Each number is 50 + 12 x the weight over the matrix's rms, rounded and kept within 0 to 99. Layers, rows and columns count from 0.

# layer 4 attention key, 128x160, rms 0.0806, rows 96-105, columns 0-159
38 37 52 23 51 62 55 48 61 60 39 35 50 50 39 48 56 45 55 50 55 45 53 48 44 67 59 62 35 45 39 52 57 49 62 44 54 27 33 63 44 78 22 57 46 52 38 37 38 71 51 60 70 49 52 27 45 59 41 62 57 47 29 41 52 57 41 67 43 40 65 51 41 40 46 38 49 37 43 63 65 46 51 52 48 59 51 51 52 51 38 48 44 61 58 47 64 52 54 48 36 46 58 52 49 63 47 39 34 64 49 53 58 42 21 56 47 57 55 56 58 54 46 03 55 45 47 48 68 62 49 51 54 67 58 90 59 46 49 57 39 36 26 62 67 45 28 47 50 62 40 46 29 51 58 45 35 37 39 44
49 44 61 48 54 47 64 42 49 53 46 46 50 46 52 30 53 57 61 63 51 51 43 44 59 46 53 44 49 54 29 60 52 58 56 39 43 41 49 18 47 42 48 40 50 59 44 46 47 39 61 30 40 51 43 41 51 30 58 32 44 53 55 57 49 50 55 53 50 46 55 51 63 42 44 34 42 42 47 61 51 60 28 51 50 22 36 69 57 48 53 59 51 52 60 34 64 57 53 49 40 69 53 44 46 24 53 45 56 63 47 32 41 58 45 56 52 62 55 57 56 56 63 63 57 66 54 53 47 59 34 56 60 70 65 46 43 45 26 59 57 50 35 58 50 56 44 68 52 52 49 43 62 44 43 53 46 45 64 46
52 47 41 45 49 65 59 44 50 53 33 40 37 56 30 57 60 43 36 52 66 40 51 39 49 60 57 58 63 50 33 62 35 61 66 54 52 38 44 52 54 45 57 50 55 53 38 34 59 46 46 33 62 42 52 43 33 51 43 71 40 71 56 56 60 58 49 12 50 36 66 36 40 51 71 47 49 37 59 54 44 48 57 46 54 41 63 77 50 35 50 44 46 44 53 45 59 48 53 67 39 39 66 40 59 36 40 28 49 44 39 44 56 50 41 58 48 58 44 51 46 42 53 64 43 45 47 53 46 51 57 59 45 62 73 52 77 31 39 63 55 56 48 41 42 46 56 53 50 51 44 42 47 28 15 52 54 56 48 44
50 59 57 57 42 60 62 41 72 59 51 81 61 44 70 67 43 48 44 55 52 34 56 36 52 53 54 38 60 45 71 49 34 47 36 47 48 67 51 61 35 50 49 46 22 57 49 77 36 55 53 33 57 52 54 43 67 53 25 52 37 43 63 52 33 49 56 71 43 40 51 59 54 45 32 61 52 63 46 60 17 34 49 46 63 39 50 39 74 59 55 51 59 46 32 52 46 64 72 65 61 40 40 44 39 34 35 80 64 36 49 70 34 35 71 40 53 37 60 55 33 43 51 36 51 60 50 58 54 33 56 47 62 43 60 36 56 56 63 35 53 58 39 36 33 44 52 45 34 31 30 56 37 61 53 40 44 54 46 67
64 48 53 51 54 54 43 74 60 45 47 72 58 53 44 51 35 63 50 46 44 52 43 36 46 41 52 41 42 62 66 56 33 49 45 62 56 55 64 63 59 44 54 61 54 38 60 55 50 57 53 45 56 45 65 53 50 37 45 49 59 47 56 63 40 40 59 43 48 54 48 49 40 51 52 58 57 59 50 72 54 50 73 48 33 54 44 48 42 48 28 56 54 51 48 63 31 47 67 45 53 42 37 49 44 67 45 50 47 42 52 64 33 46 57 50 44 52 39 37 35 52 55 26 57 42 49 43 51 49 61 42 36 42 48 58 46 65 78 38 53 46 60 41 41 46 59 33 57 45 47 58 34 58 79 40 37 49 53 67
46 46 43 35 45 68 45 56 47 39 60 51 64 48 58 44 48 42 40 42 41 57 54 56 44 48 43 53 43 50 45 46 68 58 54 49 44 58 58 68 48 57 50 53 52 53 51 58 55 46 46 48 44 59 47 40 49 46 53 64 58 62 58 41 38 53 42 50 44 61 49 67 47 56 59 40 54 50 41 47 58 40 41 42 43 52 51 35 48 60 42 31 76 51 41 56 42 35 66 29 51 47 43 45 55 48 48 43 45 40 79 58 50 42 46 35 43 40 38 47 56 45 55 25 58 40 39 47 58 61 53 46 39 42 46 58 53 59 64 51 38 55 57 61 50 39 46 43 61 55 56 53 34 62 66 50 42 36 56 62
60 61 43 52 53 46 45 65 56 49 54 52 53 60 57 55 51 55 55 25 44 46 37 51 45 42 48 41 45 68 59 55 44 47 54 58 37 60 67 87 52 50 52 44 41 51 61 47 60 46 48 53 50 47 61 48 49 50 51 79 48 57 48 51 40 40 50 41 54 54 44 58 52 41 49 58 58 61 44 50 52 43 56 42 36 66 49 35 40 53 37 44 52 48 49 60 44 29 63 51 53 45 49 45 47 55 40 46 42 45 65 69 53 50 59 42 44 49 44 39 40 44 49 04 56 45 36 46 47 33 47 45 40 44 48 54 60 53 81 43 44 49 64 42 41 34 58 33 61 43 46 53 42 49 47 53 47 54 51 58
52 54 52 46 57 48 49 58 50 44 61 40 53 44 48 37 37 46 58 64 35 34 50 45 58 49 37 55 49 49 55 51 65 50 61 72 46 53 40 11 48 51 49 62 44 54 42 56 62 53 27 55 36 50 55 58 49 48 42 02 42 36 62 48 44 44 48 40 52 46 62 38 31 41 67 36 44 31 50 45 45 48 65 47 45 52 42 46 50 50 45 52 58 59 55 59 44 64 39 58 59 56 59 52 61 49 82 50 49 41 44 53 47 44 62 49 55 48 57 39 56 55 52 79 48 57 46 55 59 41 56 54 39 60 29 40 43 48 73 72 71 61 50 39 42 46 50 57 40 36 42 44 55 64 74 41 48 34 67 47
40 40 57 43 67 61 56 56 49 63 43 42 51 49 69 56 49 46 61 49 45 47 38 72 47 53 52 64 38 38 48 62 66 54 51 33 42 67 34 46 51 68 54 48 37 33 63 49 55 41 48 54 55 61 55 40 42 59 65 15 53 48 51 33 39 52 44 61 47 42 59 53 41 26 36 55 26 61 24 50 51 28 34 72 50 51 41 68 51 71 54 56 47 54 68 58 53 65 47 45 39 45 57 37 56 53 44 45 63 60 66 54 59 36 47 34 49 43 51 51 59 47 45 54 51 46 22 42 57 73 51 42 28 40 27 51 16 53 55 45 76 60 44 67 81 60 33 53 48 40 38 49 58 51 50 32 50 49 38 43
52 54 47 51 42 49 54 58 50 48 60 55 40 55 56 50 54 48 41 35 46 63 59 50 40 41 35 37 46 62 46 38 53 43 43 49 49 58 61 85 55 70 56 46 40 53 52 30 53 54 61 51 45 54 42 38 56 64 60 82 49 62 49 45 49 42 55 53 50 56 43 62 64 73 43 50 61 64 41 51 58 63 30 49 53 53 50 43 32 44 57 35 52 47 49 45 41 19 70 39 49 62 35 49 63 55 41 35 44 49 74 58 44 63 42 44 43 50 40 50 40 48 53 33 59 37 62 54 41 44 44 61 50 41 52 54 58 71 44 53 23 54 54 53 61 33 39 45 64 59 51 57 29 63 51 54 45 61 59 53
# layer 4 attention query, 128x160, rms 0.0884, rows 97-106, columns 0-159
59 52 58 59 59 35 47 50 59 49 52 53 49 49 47 60 35 55 62 43 51 42 36 42 45 59 45 45 41 33 60 54 40 46 50 56 40 53 33 45 36 51 49 53 50 38 55 43 63 63 48 50 45 57 52 57 46 41 74 52 47 48 38 74 54 68 59 50 40 51 40 58 56 55 42 54 38 41 42 43 52 74 62 53 48 56 64 42 53 44 53 37 33 53 44 43 32 44 49 49 44 60 37 55 33 55 31 52 69 49 47 52 36 44 52 59 48 39 37 48 48 83 42 51 46 38 53 51 55 42 66 49 57 33 37 60 30 48 39 59 45 53 52 43 56 62 57 69 66 62 57 48 38 57 63 57 53 57 60 64
53 39 41 41 46 32 49 52 57 46 68 52 65 61 56 43 55 39 68 52 30 36 52 42 68 49 42 44 57 47 64 37 54 28 55 46 41 46 58 56 61 59 63 53 39 46 51 37 44 58 66 51 51 50 27 54 59 37 36 50 62 41 43 49 42 43 47 60 33 62 40 65 62 39 59 45 60 63 39 46 49 43 46 37 54 52 49 58 26 48 51 35 54 53 58 44 56 61 67 40 44 45 53 55 48 40 67 73 60 52 54 60 45 48 37 41 54 40 40 58 58 39 42 53 60 75 47 23 69 55 50 33 58 65 34 64 48 63 56 67 43 42 41 39 52 51 39 46 52 57 58 59 52 55 53 65 49 71 46 61
30 72 36 50 56 53 32 36 24 45 72 39 40 40 63 65 53 33 33 46 58 61 60 59 44 56 45 56 72 38 41 43 44 47 58 67 57 28 74 49 39 47 42 44 69 59 47 55 50 33 32 65 53 52 46 63 63 38 58 59 48 60 48 43 48 89 46 52 48 57 41 52 53 29 75 48 46 46 53 43 50 49 47 69 51 38 56 52 42 35 65 59 35 60 44 54 72 53 67 53 45 61 59 37 54 52 36 30 46 47 58 40 57 47 59 63 45 45 71 60 72 48 63 48 38 39 59 43 49 54 50 41 55 52 43 51 57 46 39 56 60 56 52 66 68 52 48 46 30 43 43 32 43 45 34 48 48 23 45 29
51 40 46 48 61 72 49 39 35 69 40 40 41 45 44 59 52 38 36 50 53 53 67 65 33 43 48 62 48 50 57 43 67 46 51 42 38 49 43 54 56 49 47 42 49 65 44 51 38 26 40 56 54 48 50 60 38 57 50 49 52 45 47 29 56 42 29 37 58 49 69 56 53 38 53 61 42 52 48 33 56 34 46 41 54 56 56 51 57 47 60 45 49 64 56 65 47 45 49 53 50 35 67 44 51 58 53 38 28 61 57 51 49 53 62 22 52 48 68 54 59 53 59 49 30 36 54 56 38 41 48 54 45 50 50 41 60 51 49 56 60 37 68 62 45 44 51 44 41 37 41 43 52 48 44 46 50 43 44 43
39 33 65 66 53 62 52 52 54 47 47 34 51 41 39 38 54 56 56 45 56 51 59 60 54 46 50 35 51 57 53 49 49 40 52 57 52 54 37 47 63 49 42 42 62 49 49 41 49 36 50 53 75 45 53 47 54 59 45 49 41 55 41 40 43 50 53 40 37 49 55 50 41 54 61 62 45 56 34 65 51 54 49 47 61 60 61 59 55 52 72 69 65 49 27 47 44 41 48 46 53 45 69 50 53 67 44 42 48 57 36 48 53 46 60 57 43 64 43 47 53 49 48 49 54 40 54 44 34 40 53 44 48 54 62 54 61 35 54 29 50 59 40 62 37 54 37 40 53 35 36 47 48 40 58 50 53 44 47 48
49 40 49 69 56 58 46 57 42 50 45 51 52 41 50 60 56 53 54 51 48 45 53 62 57 41 59 50 62 46 61 48 61 49 72 38 47 50 45 49 44 51 37 48 40 61 41 49 52 28 49 60 56 58 48 34 47 55 37 49 46 58 67 56 51 36 51 51 37 35 65 48 51 36 60 66 48 53 52 58 56 21 46 44 49 57 41 44 58 55 74 55 61 62 38 52 40 55 29 55 48 34 76 61 47 60 48 36 52 65 38 49 57 39 49 41 47 48 61 56 61 41 34 42 47 39 46 38 52 35 45 54 38 47 51 37 46 42 54 44 59 61 62 59 48 60 40 33 46 44 47 40 48 58 52 39 44 53 34 52
47 31 51 74 72 66 45 63 38 46 49 32 49 47 51 52 42 35 38 51 57 47 63 73 38 55 63 69 52 49 49 50 48 43 40 50 55 54 43 47 73 43 49 34 59 51 58 48 50 36 50 40 53 43 59 64 35 35 35 56 63 57 52 36 69 38 48 45 51 47 48 55 54 44 42 66 45 52 53 47 46 38 39 59 60 37 58 53 48 64 45 83 56 64 59 62 64 49 25 57 50 30 55 47 52 61 58 35 29 48 41 45 38 28 66 40 65 51 56 40 61 41 46 55 32 41 46 55 33 51 58 51 30 40 61 58 54 34 56 48 52 64 59 59 30 58 45 62 52 46 46 50 59 32 39 35 58 59 41 58
36 41 50 40 33 44 34 54 43 37 45 52 43 55 71 42 48 58 55 60 68 46 44 56 49 38 39 52 51 49 22 68 46 55 60 29 61 72 51 49 40 49 33 53 38 47 51 40 50 51 20 56 50 52 50 26 56 54 49 51 47 35 58 44 36 34 76 53 73 40 64 50 46 49 70 42 39 47 45 62 58 54 49 56 52 52 66 30 65 63 45 54 47 60 57 48 42 58 42 43 59 55 50 45 39 34 35 65 48 55 25 54 34 62 55 59 46 80 54 55 52 45 38 54 73 40 54 71 58 44 30 69 81 55 55 54 33 48 43 52 48 45 42 56 50 41 60 52 59 50 38 43 54 60 64 45 42 49 46 49
45 55 68 65 30 49 52 43 56 58 51 56 61 35 32 68 50 75 58 38 60 55 46 43 48 47 53 29 52 61 49 55 63 47 56 42 36 63 50 50 57 46 33 65 73 45 37 54 40 72 45 54 56 51 57 56 61 55 59 38 35 38 51 52 65 53 58 38 46 55 46 53 49 52 41 68 57 52 65 67 38 55 49 39 51 61 48 54 49 41 52 46 57 51 34 46 39 40 48 44 67 57 57 54 52 63 45 61 48 57 46 42 67 44 49 59 45 48 55 56 24 59 47 46 56 69 57 50 42 41 44 45 43 60 44 58 47 30 60 32 50 50 51 50 41 53 48 34 61 44 56 53 41 55 74 68 49 41 60 60
54 51 33 30 44 39 51 56 62 60 51 74 68 63 56 40 60 50 36 50 62 58 39 39 47 47 36 48 42 49 61 36 40 48 47 60 44 49 52 56 59 57 66 58 57 62 66 57 42 57 52 38 51 37 33 60 39 53 37 52 56 40 54 30 47 50 56 67 63 56 47 55 50 49 45 50 66 50 80 54 43 62 39 62 30 38 43 45 43 49 29 28 40 48 62 55 54 62 61 52 48 49 40 34 48 48 60 54 51 43 55 66 49 47 52 24 53 60 37 47 40 39 45 52 59 54 48 44 50 47 49 32 41 58 50 43 62 54 59 55 40 57 68 32 55 30 59 54 54 52 45 60 54 45 37 54 42 64 61 74